Each number is 50 + 10 x the weight over its row's rms, rounded and kept within 0 to 99. Layers, rows and columns count from 0. The size before them is the row's rms in percent of the matrix's.

# layer 3 MLP gate, 704x256, rms 0.103, rows 0-108, columns 0-63
100:49 34 59 49 55 42 43 47 36 55 65 33 41 49 54 41 61 63 41 46 55 70 44 43 58 55 42 48 46 51 58 39 55 59 53 49 53 50 48 58 61 59 52 58 63 57 44 44 47 59 45 57 40 51 52 59 53 54 43 49 56 32 58 38
104:41 39 37 60 58 67 32 41 61 71 55 48 79 49 46 55 33 61 50 63 51 56 66 36 48 60 36 52 47 61 51 52 66 44 50 57 54 55 70 40 49 46 42 45 50 47 53 42 33 43 46 50 59 55 61 59 31 75 43 57 33 55 59 47
098:33 37 51 39 48 44 61 47 30 57 48 58 59 45 53 32 44 49 32 54 50 44 37 50 47 51 64 51 49 39 58 48 63 27 43 49 54 42 68 46 34 41 39 44 50 51 54 38 57 54 61 51 56 46 63 61 38 52 65 44 45 63 51 38
105:50 47 48 59 56 42 51 40 59 58 54 46 46 41 63 63 62 66 32 31 48 52 34 49 43 40 46 58 42 52 44 45 60 56 59 63 51 51 53 43 49 40 41 29 51 48 64 71 57 49 41 67 33 46 50 44 46 41 32 30 60 51 29 49
100:56 35 59 54 42 43 59 44 48 51 47 52 53 48 64 42 59 49 68 37 56 31 29 50 38 43 53 69 26 57 53 64 58 54 70 48 49 51 56 65 43 44 33 50 42 42 49 76 34 59 52 48 38 37 38 51 40 41 45 42 65 61 37 44
096:51 34 42 42 30 68 38 45 55 53 36 52 55 50 59 60 64 59 67 48 52 49 63 44 54 46 48 50 49 57 47 53 53 57 49 43 55 57 61 52 58 56 67 66 69 42 33 45 32 53 48 47 77 47 45 48 56 58 49 58 52 45 57 57
101:44 58 48 70 48 64 51 64 60 52 38 60 58 36 51 64 59 34 44 35 64 60 47 47 43 53 60 55 63 37 52 47 50 45 60 55 40 48 63 53 52 49 36 51 58 59 78 53 48 52 57 48 47 45 47 53 54 44 40 29 32 55 61 35
102:33 39 44 65 46 65 49 55 69 56 52 42 45 39 57 58 37 46 65 38 27 48 33 48 49 52 38 46 53 55 54 37 64 41 50 54 35 42 34 65 63 44 41 41 34 56 51 34 47 51 59 35 57 52 53 50 49 49 31 52 62 43 50 77
101:52 62 51 66 45 20 55 81 44 36 60 41 48 43 52 67 45 57 42 56 65 56 64 49 68 69 54 47 61 48 55 47 58 33 47 40 33 46 44 45 49 58 33 55 48 35 55 50 35 53 53 62 46 57 37 61 67 59 45 50 39 49 47 47
095:73 56 43 41 64 57 36 45 71 48 63 51 36 53 58 62 38 39 63 42 47 36 34 42 36 41 66 54 32 36 79 31 54 56 53 50 39 43 19 44 45 49 32 66 64 38 50 54 40 61 63 73 54 50 50 53 45 53 54 57 48 51 50 49
097:25 56 50 37 43 56 29 48 49 44 41 52 45 41 47 47 31 43 56 36 49 45 56 47 49 36 36 42 39 37 57 52 66 38 57 26 46 55 47 64 46 48 44 56 58 62 63 53 56 44 61 48 52 51 40 54 60 59 62 47 70 35 42 52
101:62 61 44 65 59 38 55 45 46 55 49 42 54 46 60 66 46 64 47 34 67 67 50 39 49 41 55 32 44 40 58 50 46 59 48 57 49 49 41 50 52 54 63 36 38 48 60 30 45 60 37 45 61 48 67 51 54 39 64 41 55 37 70 50
102:53 33 43 52 51 40 51 45 41 29 52 53 77 40 34 49 40 48 51 43 51 59 53 38 48 49 54 66 30 49 51 53 63 49 36 44 54 44 48 67 53 54 55 42 42 45 41 47 32 46 45 47 47 45 35 51 50 52 52 60 62 45 58 24
099:45 60 49 65 41 48 51 51 59 55 42 30 53 57 60 73 43 49 59 62 42 44 44 50 52 52 46 53 43 48 47 43 62 51 24 46 41 72 62 57 42 41 37 44 55 43 36 51 43 52 45 51 54 39 59 47 68 43 48 54 46 45 48 48
102:53 38 42 43 55 46 42 55 44 52 48 37 54 62 58 50 47 52 50 51 38 33 47 61 62 36 43 44 41 53 56 50 38 72 51 39 66 55 46 60 79 55 48 51 63 41 52 63 64 25 51 46 55 37 29 56 59 47 53 37 55 35 52 50
098:58 38 57 69 53 45 46 39 46 49 37 48 59 45 34 50 49 62 52 47 57 61 45 38 54 40 46 51 57 32 41 39 51 43 52 51 53 68 58 49 59 30 24 59 42 44 46 41 51 54 40 42 50 23 50 59 62 50 42 37 58 25 61 66
098:56 48 61 66 46 44 49 34 56 41 37 55 61 54 40 77 52 49 54 42 66 44 44 51 37 55 51 41 34 40 46 52 50 42 61 47 40 34 39 49 54 55 42 62 51 47 42 51 43 51 45 38 56 48 57 65 51 48 66 37 45 47 45 36
100:44 58 40 69 49 79 36 60 42 56 52 62 38 52 45 53 45 34 61 60 49 37 40 41 26 46 61 50 46 45 50 47 62 44 63 60 51 48 49 55 41 49 49 38 49 50 47 55 54 65 27 53 34 54 49 49 51 35 46 50 46 43 47 46
101:40 35 35 60 49 43 28 40 52 33 43 69 54 49 40 47 60 51 47 50 47 55 57 33 43 31 43 43 63 47 32 50 57 40 33 58 45 46 61 61 37 42 62 49 74 36 66 37 53 44 50 54 39 50 47 56 61 47 32 44 49 63 46 49
101:52 33 62 56 54 58 66 43 47 40 44 54 70 57 51 59 55 65 50 50 40 44 56 60 60 58 38 56 33 45 54 40 39 59 51 57 41 43 59 63 44 44 48 60 32 55 45 44 59 53 32 38 48 44 48 47 32 67 48 61 63 50 50 44
098:80 48 50 53 51 32 59 29 39 54 40 43 52 64 43 63 70 55 42 55 42 44 44 49 45 41 59 30 51 46 56 53 35 69 43 58 55 51 31 45 66 48 59 59 49 49 48 46 47 35 34 63 62 40 53 46 46 46 52 60 51 54 64 48
101:60 46 52 48 45 58 59 58 46 51 54 65 52 54 35 41 46 34 65 56 72 44 43 55 57 45 52 35 54 58 49 56 39 65 29 50 40 40 47 56 59 46 48 48 51 59 35 56 69 39 57 61 59 56 27 51 53 43 45 54 54 44 66 58
106:47 59 38 62 58 58 40 46 73 58 33 29 56 40 58 73 43 46 53 58 66 41 56 58 43 65 41 55 45 38 59 50 56 51 45 55 42 55 40 58 41 35 59 44 47 54 38 39 45 54 55 59 45 55 39 67 31 41 38 63 34 40 34 58
100:47 37 62 48 62 47 49 40 40 42 56 26 52 45 66 65 50 53 54 45 57 60 47 61 65 44 56 43 51 52 52 54 41 75 59 47 61 45 56 40 62 57 63 52 51 52 61 48 36 58 64 39 65 43 59 62 51 40 47 47 46 49 57 39
103:55 54 43 55 45 56 46 55 69 50 52 53 69 40 46 44 40 51 45 24 27 35 54 56 50 53 68 43 43 40 71 83 48 43 42 53 43 48 51 62 64 56 69 53 41 41 38 42 62 54 49 39 59 29 42 47 61 47 64 36 50 42 48 28
102:40 65 57 67 46 44 52 49 48 48 81 54 56 43 76 51 51 59 50 52 33 39 62 58 67 55 42 67 37 64 62 60 58 58 58 53 57 58 41 33 48 45 49 63 34 48 53 48 54 36 69 44 53 49 57 58 68 58 61 59 44 56 40 45
104:47 33 48 39 40 77 40 46 39 55 50 33 43 66 65 49 76 57 46 46 47 30 48 52 52 41 49 49 58 43 29 38 46 51 51 51 38 70 60 55 39 48 58 51 56 62 55 42 37 55 48 62 45 54 64 58 43 52 43 53 45 54 65 54
102:53 47 45 57 43 28 62 68 39 50 56 52 47 54 57 61 57 54 40 50 31 57 57 44 67 40 29 63 45 48 52 46 68 51 56 64 39 52 49 50 54 52 53 40 54 35 67 51 37 41 53 47 54 51 33 66 66 49 56 52 39 72 48 38
102:63 55 31 47 46 45 51 47 48 61 39 51 35 54 70 49 56 51 39 44 48 54 47 51 23 61 61 40 50 42 56 55 66 46 59 42 30 44 50 43 35 46 24 40 51 22 37 56 56 69 36 46 33 54 47 49 52 60 57 27 47 49 48 37
095:55 37 46 54 46 45 36 45 51 41 64 59 42 42 35 37 38 43 54 55 40 54 40 54 45 41 56 70 45 55 56 58 52 57 62 50 56 49 39 41 34 47 42 48 45 44 49 38 44 39 72 56 66 55 43 41 39 57 36 40 54 35 42 62
099:45 55 58 53 48 51 46 59 63 53 55 59 32 54 27 54 67 68 43 47 58 55 45 64 52 56 57 59 50 40 70 42 50 57 48 48 61 58 50 48 47 58 46 31 55 77 47 52 55 45 44 51 54 28 56 68 37 51 39 46 38 59 44 54
101:43 59 60 61 58 59 36 70 55 52 44 50 32 66 43 52 41 50 50 49 43 68 53 65 42 55 49 68 57 42 51 38 31 51 53 45 47 53 51 50 39 55 41 64 44 41 61 54 68 48 49 51 47 36 47 51 39 42 47 60 48 42 28 55
102:65 59 51 58 45 51 32 46 47 53 66 49 68 44 44 39 37 42 32 46 53 30 55 51 35 69 38 42 52 49 50 45 43 75 49 46 61 37 38 58 47 47 44 54 36 50 44 29 39 58 52 56 49 42 48 47 44 49 48 53 49 53 60 32
108:46 42 25 68 48 44 54 52 42 56 58 39 54 41 47 25 33 50 56 56 55 43 47 52 42 33 59 38 43 46 47 41 37 41 76 29 55 41 44 32 53 53 49 44 45 55 51 43 37 39 61 54 62 48 56 33 54 65 35 53 52 57 37 63
103:34 55 46 70 53 72 67 36 63 49 45 41 46 49 44 42 58 63 45 54 40 68 42 37 48 46 60 48 47 50 38 40 55 50 42 44 40 46 61 35 46 36 50 54 36 55 61 38 66 40 49 48 46 57 37 59 34 36 53 67 29 47 53 44
100:46 43 65 43 34 57 28 42 53 47 46 46 53 54 55 61 56 45 62 49 47 47 50 55 49 48 31 58 64 40 48 39 47 58 49 50 50 46 42 58 50 50 64 65 53 45 59 62 51 54 52 24 45 49 41 66 38 62 50 59 57 57 69 34
099:64 61 43 55 38 57 34 44 72 62 52 56 38 42 33 65 33 46 39 54 44 38 41 30 66 43 57 65 66 63 48 48 61 58 35 45 53 53 59 52 53 54 47 41 62 59 51 36 61 53 50 55 51 47 49 32 44 54 53 67 54 59 65 34
099:57 42 60 42 48 52 55 56 50 58 56 44 47 48 65 47 58 43 56 49 55 53 44 42 48 27 50 46 46 36 39 62 48 29 53 56 38 40 59 62 45 57 59 37 51 27 57 55 82 41 64 54 46 39 29 54 33 37 50 40 36 59 53 51
098:70 50 55 63 47 44 52 35 31 47 60 39 56 56 59 44 38 44 51 65 46 32 65 67 41 58 61 44 54 49 30 58 43 41 58 57 50 50 37 41 59 42 40 31 51 60 56 48 38 66 51 54 57 25 35 65 42 59 53 31 52 36 60 43
093:48 52 54 54 61 57 51 59 63 62 57 57 51 38 43 43 55 46 55 38 58 25 41 56 68 64 52 33 20 39 45 38 53 54 49 56 35 27 46 58 73 55 38 45 41 55 50 52 46 48 54 32 63 36 67 40 55 47 54 52 52 46 67 67
102:56 51 57 62 42 40 47 61 60 50 54 58 54 40 49 34 58 23 33 49 44 76 35 61 34 43 46 40 49 53 54 51 58 45 21 71 47 60 57 42 62 62 60 53 46 48 41 55 40 39 64 85 58 46 51 57 53 36 33 56 57 37 55 58
103:48 46 45 35 51 42 54 66 45 65 49 30 44 37 55 61 37 36 55 55 52 52 52 60 54 57 39 38 66 78 49 54 39 44 46 45 52 49 68 53 58 54 58 58 36 50 55 57 69 56 57 43 59 54 47 59 53 47 43 50 57 67 55 61
093:47 44 55 48 54 50 57 44 60 46 50 51 49 37 44 43 51 56 48 54 36 43 45 47 62 52 40 54 49 48 56 41 61 59 41 49 41 37 43 36 46 53 44 39 53 51 58 54 28 60 40 36 63 37 60 51 45 37 45 54 51 58 36 57
101:53 54 51 58 46 53 50 46 42 38 55 45 47 57 50 59 62 32 58 34 33 17 51 52 53 50 34 44 58 51 64 58 36 58 50 69 62 55 50 45 42 45 49 40 47 50 53 60 46 49 60 53 51 70 40 49 50 65 51 57 51 67 57 60
102:46 49 55 22 70 59 38 51 52 55 48 31 63 43 29 35 44 47 50 41 52 42 55 34 55 52 56 44 44 66 47 41 37 56 50 67 63 54 58 44 61 36 56 53 24 40 43 37 54 61 33 48 56 56 32 55 40 56 41 62 72 60 36 39
098:57 62 47 59 60 47 50 73 50 62 56 49 29 35 42 49 73 42 57 60 52 38 46 46 43 42 47 61 50 51 44 42 29 50 36 47 60 52 56 55 50 31 41 75 38 39 57 48 60 57 60 42 34 39 46 45 33 48 52 49 50 46 57 69
096:60 39 51 47 44 52 38 46 63 50 39 45 50 54 42 56 52 58 56 62 45 45 46 56 60 58 57 48 46 33 62 55 56 52 40 56 58 53 48 52 47 51 35 55 38 47 41 54 41 57 48 42 48 46 59 27 41 48 62 26 39 45 51 50
096:44 53 61 50 24 53 50 42 43 43 42 53 53 42 65 60 45 45 36 48 49 62 52 55 41 61 64 37 53 52 45 56 75 61 48 60 64 38 39 49 55 65 53 37 48 44 66 42 48 55 55 54 40 56 40 38 29 51 31 51 58 39 62 52
094:44 62 41 56 68 51 62 45 55 52 46 70 70 55 62 65 51 63 70 52 62 52 39 28 61 67 65 37 48 56 28 50 49 54 41 58 52 48 67 53 57 54 48 41 43 54 44 34 56 69 62 64 63 42 54 45 33 67 62 50 51 44 30 46
095:48 36 22 51 46 56 71 47 60 43 51 46 56 48 44 47 46 54 39 54 41 62 60 62 37 53 41 44 39 53 47 44 46 39 46 51 69 56 51 59 59 48 48 76 55 42 49 52 56 45 61 43 58 53 47 37 47 58 54 34 58 57 62 56
099:47 59 61 43 57 50 56 74 38 56 61 51 38 41 55 41 55 49 49 80 44 53 32 60 53 45 42 55 68 59 42 42 50 53 60 64 63 48 49 41 46 44 38 60 44 34 41 50 44 47 46 44 43 44 40 38 43 48 39 39 45 54 33 58
097:54 53 41 57 37 67 61 45 40 51 34 48 45 60 46 54 68 48 43 63 56 53 51 51 56 42 45 45 38 52 62 34 51 47 59 47 73 46 64 65 51 33 77 44 49 41 41 48 42 67 64 57 41 50 56 66 76 54 48 59 52 52 34 39
104:35 41 54 45 31 62 64 49 48 52 54 64 43 53 43 71 48 35 76 56 62 53 48 50 35 46 54 56 44 53 37 41 43 50 47 40 42 57 73 50 50 51 44 34 53 53 61 43 55 66 56 56 60 51 52 48 49 56 43 47 53 54 55 74
105:47 33 45 60 49 41 29 46 49 49 42 51 38 45 46 57 39 69 48 44 52 37 57 49 52 61 51 53 44 38 36 50 67 24 48 49 57 44 47 40 52 43 56 55 60 34 42 58 51 46 43 48 57 72 55 58 54 71 63 59 49 49 52 42
099:51 64 49 59 43 51 58 51 54 55 51 36 36 46 59 59 44 62 51 43 38 56 71 43 51 41 38 53 46 77 38 41 47 59 69 54 43 50 46 36 35 52 56 46 52 63 48 53 44 62 36 58 60 40 49 45 58 36 50 56 35 55 60 36
107:42 52 47 46 50 56 41 37 62 33 32 54 37 39 53 45 56 39 46 44 52 61 49 56 53 62 55 63 34 43 54 43 38 50 43 40 47 52 48 48 44 35 58 42 53 44 50 63 50 54 64 34 67 62 46 31 44 52 53 51 65 56 55 49
096:53 46 63 52 57 47 59 52 48 49 34 59 60 37 41 72 36 46 42 44 52 60 43 33 47 48 54 56 41 47 54 49 40 25 61 49 42 47 46 55 50 42 38 57 52 50 53 46 47 41 54 53 60 67 45 43 53 41 59 41 44 71 53 63
096:58 49 57 26 56 36 55 56 64 47 68 54 40 47 43 55 58 54 46 57 46 58 34 63 59 37 55 53 69 66 41 30 59 60 58 43 31 44 42 45 51 46 51 66 48 59 49 68 66 56 51 55 49 41 46 38 58 53 62 54 43 63 51 61
106:62 35 84 74 47 46 58 59 36 56 31 52 60 55 52 42 41 41 49 54 50 44 29 54 55 42 33 48 45 50 53 40 55 48 40 48 28 47 66 44 59 49 54 56 55 46 56 34 46 44 61 34 47 61 48 55 46 46 49 51 52 51 40 71
102:54 38 49 37 57 58 48 44 46 66 48 58 46 43 32 75 40 64 44 37 48 57 76 38 51 54 49 33 53 39 58 54 75 59 53 48 21 54 31 61 57 46 33 61 34 58 54 43 39 51 43 46 67 68 21 61 52 63 36 42 31 46 52 63
103:66 41 34 63 42 53 57 50 52 47 37 53 57 39 59 50 45 46 43 31 52 46 55 57 38 42 40 54 58 46 76 53 37 43 41 38 54 57 63 60 42 52 48 53 57 38 52 65 59 46 58 54 42 50 45 33 53 38 60 48 51 59 62 44
101:51 32 56 55 36 70 36 47 40 45 38 38 49 56 43 44 42 43 32 59 50 42 24 47 56 37 37 45 43 45 34 41 55 57 51 50 50 49 61 50 54 57 65 61 52 52 69 31 43 58 70 64 55 49 65 41 53 40 41 54 47 58 45 46
105:54 41 69 20 69 51 53 61 32 54 51 32 59 54 47 52 50 55 45 48 56 47 58 45 43 46 46 62 44 53 67 65 47 62 39 41 47 49 54 58 66 51 38 42 49 55 56 48 63 58 56 54 47 43 59 51 41 50 57 48 45 53 54 59
099:56 58 53 40 63 67 45 59 39 25 59 65 59 46 53 57 45 30 53 52 56 58 34 62 52 54 40 48 72 50 58 40 52 48 54 32 36 43 49 41 62 55 41 39 72 57 40 55 69 59 58 52 59 66 51 60 46 54 43 49 32 62 41 59
100:47 57 45 67 36 49 47 59 47 32 44 52 44 59 41 52 29 38 45 38 59 36 42 55 54 35 65 49 44 47 46 41 62 62 45 68 65 48 52 45 60 37 64 41 39 60 41 48 53 33 55 58 41 48 50 48 38 50 54 46 47 49 42 37
093:51 43 58 43 40 47 37 62 53 43 41 55 52 46 38 49 43 60 34 62 42 48 51 52 58 49 51 49 52 63 37 60 37 34 54 52 53 43 55 25 32 48 31 43 39 45 39 61 43 61 61 44 47 61 62 53 53 38 49 51 59 50 54 55
102:56 68 58 47 58 46 48 62 48 52 37 58 56 38 50 49 41 41 34 62 36 29 49 44 46 28 54 49 52 49 55 59 48 50 47 51 48 59 66 58 54 27 56 61 51 49 47 42 51 37 38 51 55 49 54 65 43 63 51 53 53 68 51 44
093:62 78 53 49 60 49 35 50 64 53 39 61 44 54 43 56 51 47 48 53 46 53 46 45 58 32 52 40 38 41 27 39 51 35 50 47 42 52 43 45 63 46 56 47 43 60 47 46 39 40 44 50 53 50 63 52 43 46 42 53 45 45 31 38
094:36 30 41 69 54 51 66 61 56 52 57 46 50 33 46 55 39 46 46 29 49 55 58 43 53 57 57 48 44 54 69 57 39 35 58 70 45 50 48 57 51 53 48 49 50 51 48 66 51 39 63 35 60 42 53 36 44 47 37 60 37 53 68 49
103:50 45 54 58 44 62 45 31 66 30 42 51 73 50 31 55 66 50 49 45 31 47 36 44 63 51 36 46 65 56 53 73 55 66 58 65 61 46 57 52 57 54 61 44 61 51 46 48 39 51 53 52 59 50 54 29 50 40 43 42 55 47 26 46
101:38 44 48 49 45 60 49 47 48 55 25 59 62 47 45 52 47 61 55 60 51 48 48 50 36 59 47 42 47 64 55 55 51 49 51 52 31 52 62 58 38 49 48 48 34 46 44 37 47 64 33 43 61 44 61 32 47 66 36 62 45 48 64 55
099:68 51 65 49 41 48 47 35 33 46 56 38 50 47 58 53 38 56 42 50 47 60 48 40 49 66 53 60 57 48 63 36 64 37 48 44 66 55 53 21 38 51 51 36 45 49 58 50 46 46 54 53 51 58 57 61 44 50 38 30 56 30 48 42
100:70 44 56 42 67 17 34 47 54 47 60 58 51 54 49 60 54 60 42 62 32 55 39 43 67 57 49 53 43 41 31 40 41 51 37 36 47 41 45 58 52 58 22 34 45 53 37 59 49 37 56 53 41 67 51 47 49 54 59 41 62 61 57 36
099:51 47 40 48 46 57 57 58 60 49 61 34 48 44 43 57 46 37 61 53 52 33 44 48 55 45 36 42 73 62 45 52 53 54 55 68 45 66 46 48 66 54 58 60 49 64 64 42 45 55 41 44 47 56 32 40 42 53 43 47 61 57 38 66
103:31 58 25 49 49 44 46 42 63 45 53 52 48 46 52 51 60 46 37 37 46 67 49 62 47 43 43 60 50 37 50 46 33 56 68 44 40 56 38 36 37 50 49 55 50 40 43 42 50 50 64 62 48 50 67 50 49 47 57 43 46 64 69 46
097:45 50 50 54 52 49 57 53 52 53 46 50 37 41 46 47 58 37 49 57 54 50 79 38 53 42 59 55 54 68 67 59 45 36 47 53 46 51 29 36 61 55 36 42 49 61 33 57 55 37 63 57 55 48 54 59 61 35 55 62 42 38 47 49
104:43 40 27 62 52 62 26 47 47 52 46 49 36 46 75 48 44 46 58 54 59 45 54 47 54 38 45 52 48 48 51 52 32 59 50 37 53 57 39 51 52 52 54 39 45 65 40 65 47 52 61 48 32 58 62 79 46 53 48 63 36 48 79 50
100:54 48 51 62 27 51 45 57 51 47 61 37 57 64 37 33 51 49 64 55 54 75 59 54 64 40 59 60 50 67 61 52 60 54 44 46 31 49 48 42 69 60 42 35 32 44 40 53 44 47 34 57 51 49 45 67 48 43 42 46 61 43 43 59
108:51 58 56 65 33 47 44 54 54 65 46 46 42 50 52 36 39 61 45 44 45 56 58 44 52 30 61 47 42 61 46 34 44 27 57 52 42 40 64 57 43 56 49 59 58 36 36 54 61 40 44 46 54 45 34 51 36 55 55 39 38 49 50 43
106:43 57 55 59 40 59 51 47 43 64 49 60 44 58 57 56 61 13 39 35 41 67 46 48 28 62 55 41 43 59 19 34 47 49 42 64 50 43 43 46 38 45 47 62 41 49 48 26 47 58 50 35 38 33 51 60 47 40 52 65 72 39 38 49
107:76 37 43 54 43 53 56 54 43 43 60 48 46 49 58 54 51 61 43 58 45 67 55 49 61 54 49 36 67 73 41 43 66 40 61 33 37 57 45 45 50 40 43 45 46 50 55 49 52 48 54 61 36 66 38 52 61 39 41 39 39 59 48 47
096:40 69 50 59 67 55 35 41 49 48 43 52 62 57 41 62 46 45 39 50 68 46 58 41 56 48 46 42 59 51 39 51 54 61 54 45 61 45 47 40 45 49 39 53 26 55 63 50 36 39 47 33 51 52 47 73 42 39 42 48 68 62 40 55
102:42 52 57 54 41 51 53 42 37 50 46 54 52 32 61 50 61 50 37 49 36 53 42 51 35 51 47 66 46 51 41 46 50 60 44 37 62 64 60 40 50 34 50 47 48 28 59 49 43 40 48 64 46 75 46 35 44 50 53 54 55 60 52 47
103:50 73 44 53 35 50 42 46 45 56 41 41 38 56 44 51 29 72 33 37 47 37 52 49 49 44 59 48 57 40 49 42 60 43 47 43 40 58 59 43 47 43 37 79 53 46 41 56 45 59 26 44 58 35 47 47 43 39 64 51 45 51 41 58
102:50 49 55 48 56 48 45 42 56 50 46 56 51 54 41 52 47 43 62 53 48 37 55 53 70 42 60 45 51 53 45 55 55 55 54 56 43 58 37 57 59 45 46 56 61 53 34 38 40 62 55 52 42 61 42 49 43 65 57 41 60 43 48 58
099:56 51 49 49 33 47 60 37 48 52 57 57 50 38 58 43 33 65 52 50 46 42 45 40 56 60 38 54 58 43 31 67 53 63 55 47 44 49 50 53 52 26 56 42 45 59 50 48 59 57 44 43 36 47 41 49 61 54 58 40 47 43 54 45
103:42 38 39 61 47 54 57 45 61 35 53 46 40 49 45 61 50 46 48 31 34 62 44 51 52 51 55 56 57 19 38 53 62 61 50 57 50 56 45 43 48 44 50 33 44 50 38 68 36 51 39 54 40 47 61 58 41 37 54 64 57 57 73 23
102:62 51 43 44 34 49 45 54 59 60 48 44 70 43 52 43 52 56 44 29 59 51 53 41 44 63 68 38 46 34 37 59 53 42 62 59 45 52 68 57 44 38 47 46 47 65 59 74 54 59 47 46 56 55 31 57 69 42 48 34 40 63 48 56
097:64 56 60 54 45 41 51 35 60 52 58 44 38 49 48 62 35 80 47 41 44 43 44 47 58 56 40 64 68 68 35 52 59 48 53 57 61 74 35 56 56 50 60 52 43 44 53 56 62 45 33 37 54 53 48 65 55 56 51 53 60 43 26 42
107:61 58 54 45 45 53 63 52 34 70 30 52 69 50 55 45 47 56 45 40 57 46 34 74 43 31 46 35 47 50 69 57 55 42 54 55 60 44 54 51 54 49 68 61 56 44 57 53 54 64 46 39 53 59 59 49 55 72 36 46 59 47 56 53
091:32 31 58 42 48 55 51 61 35 61 57 69 51 70 62 45 59 42 65 54 50 47 41 43 45 47 46 39 56 32 40 56 20 47 29 51 41 54 41 36 54 51 48 61 44 49 44 51 26 36 49 62 43 53 51 52 41 53 37 44 60 50 46 53
097:63 65 64 66 51 60 36 88 61 44 53 50 61 44 53 48 52 58 40 47 40 41 44 71 44 59 50 31 48 58 55 53 54 43 36 48 51 50 69 42 59 65 39 39 47 49 45 44 60 42 56 33 47 41 55 65 47 63 47 38 61 53 51 47
097:48 43 56 50 31 51 42 47 51 43 42 51 60 51 43 40 39 53 50 52 57 47 48 48 52 51 43 49 49 46 56 71 35 58 49 34 32 64 49 43 53 26 47 51 40 49 45 50 52 52 55 51 56 73 20 62 45 46 70 55 33 44 52 48
100:58 51 72 41 37 46 48 60 42 58 40 36 63 55 62 68 42 32 50 48 51 53 33 36 45 49 64 62 60 40 46 22 44 57 41 39 52 57 37 49 56 41 44 31 61 65 44 59 53 60 50 54 42 45 54 37 51 63 35 48 50 81 51 52
099:52 36 49 67 51 54 45 54 51 49 42 42 64 49 45 65 39 72 51 64 75 55 45 49 62 43 66 50 68 40 58 59 54 46 48 51 62 45 54 61 56 41 44 46 55 39 42 27 25 61 50 36 48 28 43 48 50 56 69 41 54 69 62 32
097:39 51 43 32 43 41 38 54 30 41 56 43 52 53 61 44 33 40 58 36 21 36 51 50 35 62 52 51 48 13 54 57 49 42 44 72 35 66 66 42 39 57 53 47 52 51 38 43 46 64 66 47 55 58 44 48 53 29 53 63 31 48 43 51
099:70 67 44 56 42 48 58 35 32 83 54 61 51 32 55 43 49 36 71 66 28 40 31 34 42 64 53 42 46 74 53 45 39 50 62 59 57 43 53 60 34 39 41 48 61 58 37 41 50 63 47 61 60 49 46 57 71 62 54 43 42 37 54 29
103:48 61 61 30 44 54 58 80 29 58 66 42 61 59 51 54 47 57 65 58 49 46 67 40 45 42 58 58 52 50 49 55 48 58 54 47 44 57 47 63 66 40 56 48 35 57 57 50 71 46 47 44 54 56 54 58 50 43 38 40 47 43 38 76
103:46 64 62 62 62 49 40 56 51 59 40 51 58 42 56 59 58 52 37 58 49 73 51 51 61 64 45 65 72 53 56 50 47 50 58 55 46 46 59 46 53 55 35 55 56 46 52 32 59 51 36 62 69 49 30 58 47 59 37 58 56 59 57 54
105:59 37 58 57 52 50 49 54 36 34 48 50 53 51 55 64 45 63 49 52 49 63 58 38 65 51 50 32 49 57 53 46 45 43 39 51 48 39 37 58 53 30 44 53 70 59 63 46 61 33 59 46 73 59 63 44 48 59 60 40 50 51 58 32
105:51 54 46 29 54 50 39 64 59 51 29 29 65 47 57 50 46 66 44 53 63 61 55 48 39 36 65 37 51 54 45 51 49 49 50 44 60 62 84 39 49 53 39 59 29 71 57 50 57 50 51 50 56 66 48 39 61 51 46 42 39 46 40 57
103:29 38 66 48 30 48 42 61 43 66 53 48 54 58 55 60 56 38 33 53 33 61 54 47 57 36 65 46 44 52 65 41 57 50 46 69 54 42 52 51 41 51 54 61 65 49 56 66 39 36 59 29 61 45 31 47 55 27 57 63 55 54 60 48
103:45 68 66 60 75 39 50 65 39 68 44 69 48 58 46 54 65 56 46 46 49 41 58 62 48 41 52 56 58 42 44 38 57 54 56 63 46 80 40 41 67 55 53 43 59 51 50 52 37 44 48 58 68 56 44 45 64 50 64 53 48 43 51 38
104:52 62 41 58 65 40 44 67 57 44 64 49 30 65 40 46 61 53 60 52 58 55 69 53 47 28 55 62 61 43 42 38 50 48 52 55 28 56 46 57 44 58 39 42 45 41 55 34 53 50 49 44 42 43 40 41 36 43 33 37 51 22 69 45
108:50 45 58 49 57 56 57 49 45 64 40 47 59 39 49 66 44 67 48 53 61 43 61 50 66 44 43 53 34 38 33 39 55 53 70 49 56 54 36 41 41 62 47 45 41 34 30 61 31 50 35 44 56 60 41 53 57 39 35 47 49 34 66 50
097:52 44 49 44 64 56 42 41 42 39 44 51 63 58 38 39 40 46 49 55 59 50 61 46 62 36 48 64 48 65 65 55 47 33 50 60 57 48 46 49 52 46 50 31 56 54 57 40 32 49 57 56 24 33 34 54 44 45 56 66 56 22 39 57
096:56 44 56 39 36 43 50 55 41 48 39 42 52 32 35 57 57 53 41 52 43 52 50 41 46 48 67 37 53 47 49 61 50 70 45 40 50 34 66 42 38 62 53 60 59 58 42 34 42 57 34 45 69 57 64 38 50 54 47 35 59 46 55 52
095:58 53 57 29 39 48 67 42 73 49 37 53 48 62 50 37 53 48 37 54 48 44 58 34 49 53 57 57 45 50 57 53 51 35 51 58 48 40 50 42 45 44 54 48 52 37 37 48 42 61 36 43 43 38 57 64 47 57 34 46 53 51 49 38
098:52 51 56 44 60 49 67 46 62 49 41 37 43 59 39 56 60 60 44 61 37 53 46 53 30 31 71 43 66 26 50 51 58 41 48 61 48 34 38 42 58 48 57 43 46 59 46 33 39 31 63 36 66 39 56 59 59 66 38 61 44 48 65 53